Weights of a small GPT-style language model, trained from scratch on English Wikipedia.
Size: 11 layers, width 256, 2 heads of 128, 9.08M parameters.
Each number is 128 + 24 x the weight over its row's rms, rounded and kept within 0 to 255. Layers, rows and columns count from 0. Numbers have three digits each. The size before them is the row's rms in percent of the matrix's.

# layer 8 attention query, 256x256, rms 0.0699, rows 214-255, columns 128-191
104:137155140142157148118103157127103118116112124137159117093108153129152105157138119128100084124103119124149095135104095157104113148140150112131118156112188132097112147172161107138111116128137070
108:112111131107130130164103118118126087129092172090133141161129123135147132159153135144159128123121091108135116123110127170167115130107155138136115110140143127111115151168115089104089180123082147
106:106138080166074122111161086113142155166144151142136100134101127122109112090125107131145155141090132129101130119130097136121168149141101145147142099162090125152141113083170144142154125130120155
058:100134159123115117105140123093073116132119162104129135149115126138147140152137152184098121126086096086097124146122109142177124126141145170131108137121145141148139154123108104101138149084103121
087:111104164102149132116142130144146101152079107167147126134140168110137105132114129162132141092161096111152106150142117138157072090086154106105104159142117103110132133153093149178129128136129155
101:094136121122121117111138156112094120162124119141136090144121112144068163139140095140101148112140105136186109175115078108104105120147136137117096124139107120112139141091100129159178084121113104
082:133177095151091126108164119150105148119144081183156122141134160140109155093114162056154122132121163126153121113106155151133102136124126109111119116143127114125110103123142190166163115113149130
098:124156196107154126120108119099133128079110181098140166130116109107139083144145097078125132091116088142090130126161166138111141161093093151163212156104100156107159147162143116131081150122140147
097:162177146171124163099188123103157152107179100144157097127133136119146128130158109110156123138140156146137097112136124171159130148146134110103080132153109107112074122096139182135140064110139125
076:144128162108178134107124137150127146116094128127143129124134158120126118157117134147110114118106101085139112177148160126140130106132167125095105096101145124136140142149160140123117116053124106
077:154152129159147135172139117162110094132152109093151087126137110141171073181079113101115099128105096133120090133115113183142142186136134142137147108134150129140083124144151114149134140160108111
096:160173108110134128160156109162099085108113100125124158113154150131128150129091162084110109130088138117113133121110115127144122150129118092112111138099100140148129101159131161147146157129109145
090:107157162136159135110210111144144110070114115125132133107151148104168120136132093125141154116111104186104133117109108091089108178142096118130104149144160140131124100121115142127135131150151103
085:140132117117181155158125179109131074151154103143095100074125138130131087175125080106112104148105142122142144131135120120091105145113118138082205127069138114132129135150151160137142108126099111
089:126131111130143124137127098175079103090106091104115159137090103143156147140091200056127092115116093107114093130159139089118150155122126135118122152119120183152160103141129140112122153115128115
091:131162097138070127101138141120105169123107109157120115134137109180092133095158122174131139096137178135110135132110122102108102125152101124151095119144137127146094134073138151107163099132150076
103:101115152120129153104116134175111162131125102097148136121110181133138084182098141133132089155114096125127119142130130139127127105154134141126149129128158122155174142157140080152127130125128102
088:167114093131108117136083125090107125142176095134138133159080100138117156116110152116138139161109151137104140101123166107104133163119137168106185121131155174146148146122155098055106148136154129
102:156170146113155107143107137137125105158128122099135120109135105121107081132113178119117093112141117098112146141137163141122113086116144112160129168128148146182119140155110141133114174161107115
110:056082145102121116111116116121116136136129136081115112143148127143119180109137132144152133133114092116143149103149099108147142069167100128145105110119087145106107130121081115131132150098113162
081:123104127134095132131124081136159129141163149135135085143129142095107116105127120137149129121128134112083150130107167117158158114140133122119117119124132111113161124126129158143127175162130127
089:134169148149128113150122096091086104144145143111146119149070129131127099117161120095100121129127106095108082115130132148162161136087158122166166134156094125137153136157149116139094180134127158
092:156139094143051126108140082080115120136106167136130138173067100151138153137166155153158122140125140143117112122115087110172136144112140145139084131138139149153134101112131085110108145120089137
099:117131114124155134123163117182112146118154107085122123128162157095097097138102136128126130140151171103138104124136190103112135129145140154163143110180117139103130138106125119125154129122152120
072:092166170157118126080125154152139139128114148106141113107140141118133117136137116114146094123082108150140136137128168159108134117106116113152171128125093143160140154113092142170136101122139138
097:098111155102102127120094099096115147115132162072114123114151144134133135156125125129171092131089095135125128118130107095086145150120091158133137140137151198153149148142109116118145172131120115
109:141128089086099126130115118061086119163079124135117143149104137120149147111145128105109137095085151082134148130104109121170142130126122106151126147162127095152182120176150137107097131152110139
099:152118109108157112155125144128131127153141124144137129102096144098123128129159125175177120109137095112153111113101125110141114123159162113119118140135169105145146181142124094149089157140150068
092:104092111111096122143097119127091141170113136134116137101142142170116144146088149137158056150099104123131196129138129108106133087143108122090162144068096129119154136154097146149156132159083146
098:127116119101142125143111112133096146172160142123123121114128123137094120106145100124146127155117115111157123105118120174148155111138161158161129083144059098078166152108144047127110119133136156
095:153173116124146120120078128088096132108140100134130103125139063129095146145155129089115129159101154122114109128130128133103127087101128133123113125131108145140098153128150122087099151105104127
074:132122125109143093162060156146107134169166128099149132138129136163106140129125120107159098130133103136157148138108136119103143160151149157140149086129086096097145159121141098150118112152157127
107:161154123095100150091114141117175167101105122162144158162168096168124148106129099112151124098167134148121149155102108134095088117117088117125141149124136115133101138142123163130154107146145109
081:113143180099110106136094125080081097115110135110124126122166127149172115135121092088147133113078102153083134108137190133131080176098110149100155083111158137128109135166147126098097161125079168
073:123125104116121139154139131119111135109135151125117150159115139140141097186120205182115126176101118121113114163116121112103110126103154200091147173102178127118123136152132083115122128130111115
096:153144072133115112154128151120095107129116117159138126115134138197139151118089113097130140104084169125109159133119152116116132154143109114141129070121155132094138116136196146095155093159100148
090:125110132132121094145082128115104107131136170108116156158116144143123135116128148154115126089126099111114148163124172113149169115145138134142142114090152089168147145147125096121120120112099102
089:147110110146119130132157122134134154171148123130139129157119152127140149101099159158120139162142104117146129161146106123179178124171126110106094140149093094167135127105118144172149076131119142
112:129087110118122127163144161153135103112144170133117151114154167126155108120116147146123151140127154142143113153141197128140090150163138150113130074148204110109149126116175168088116095089105099
119:137090108140141122148082110148141155139131158159131139116133128150108144144092174136124111116108113115163159115085136133127155090185134116169090095100142159137140133145144098133126121089119111
094:138136182128147170126188125095181105069111164121123145128148126112161070132159069122103172114126126157124078157152120171141121168087127156110111135120129122171140134106158113086078134155113122
100:113157136112128129141125132105099087168121116147143136112104122146117168127113075075125129108088137103122124094146096123115152166153128113157109105120073148112130102118143112138158130135097176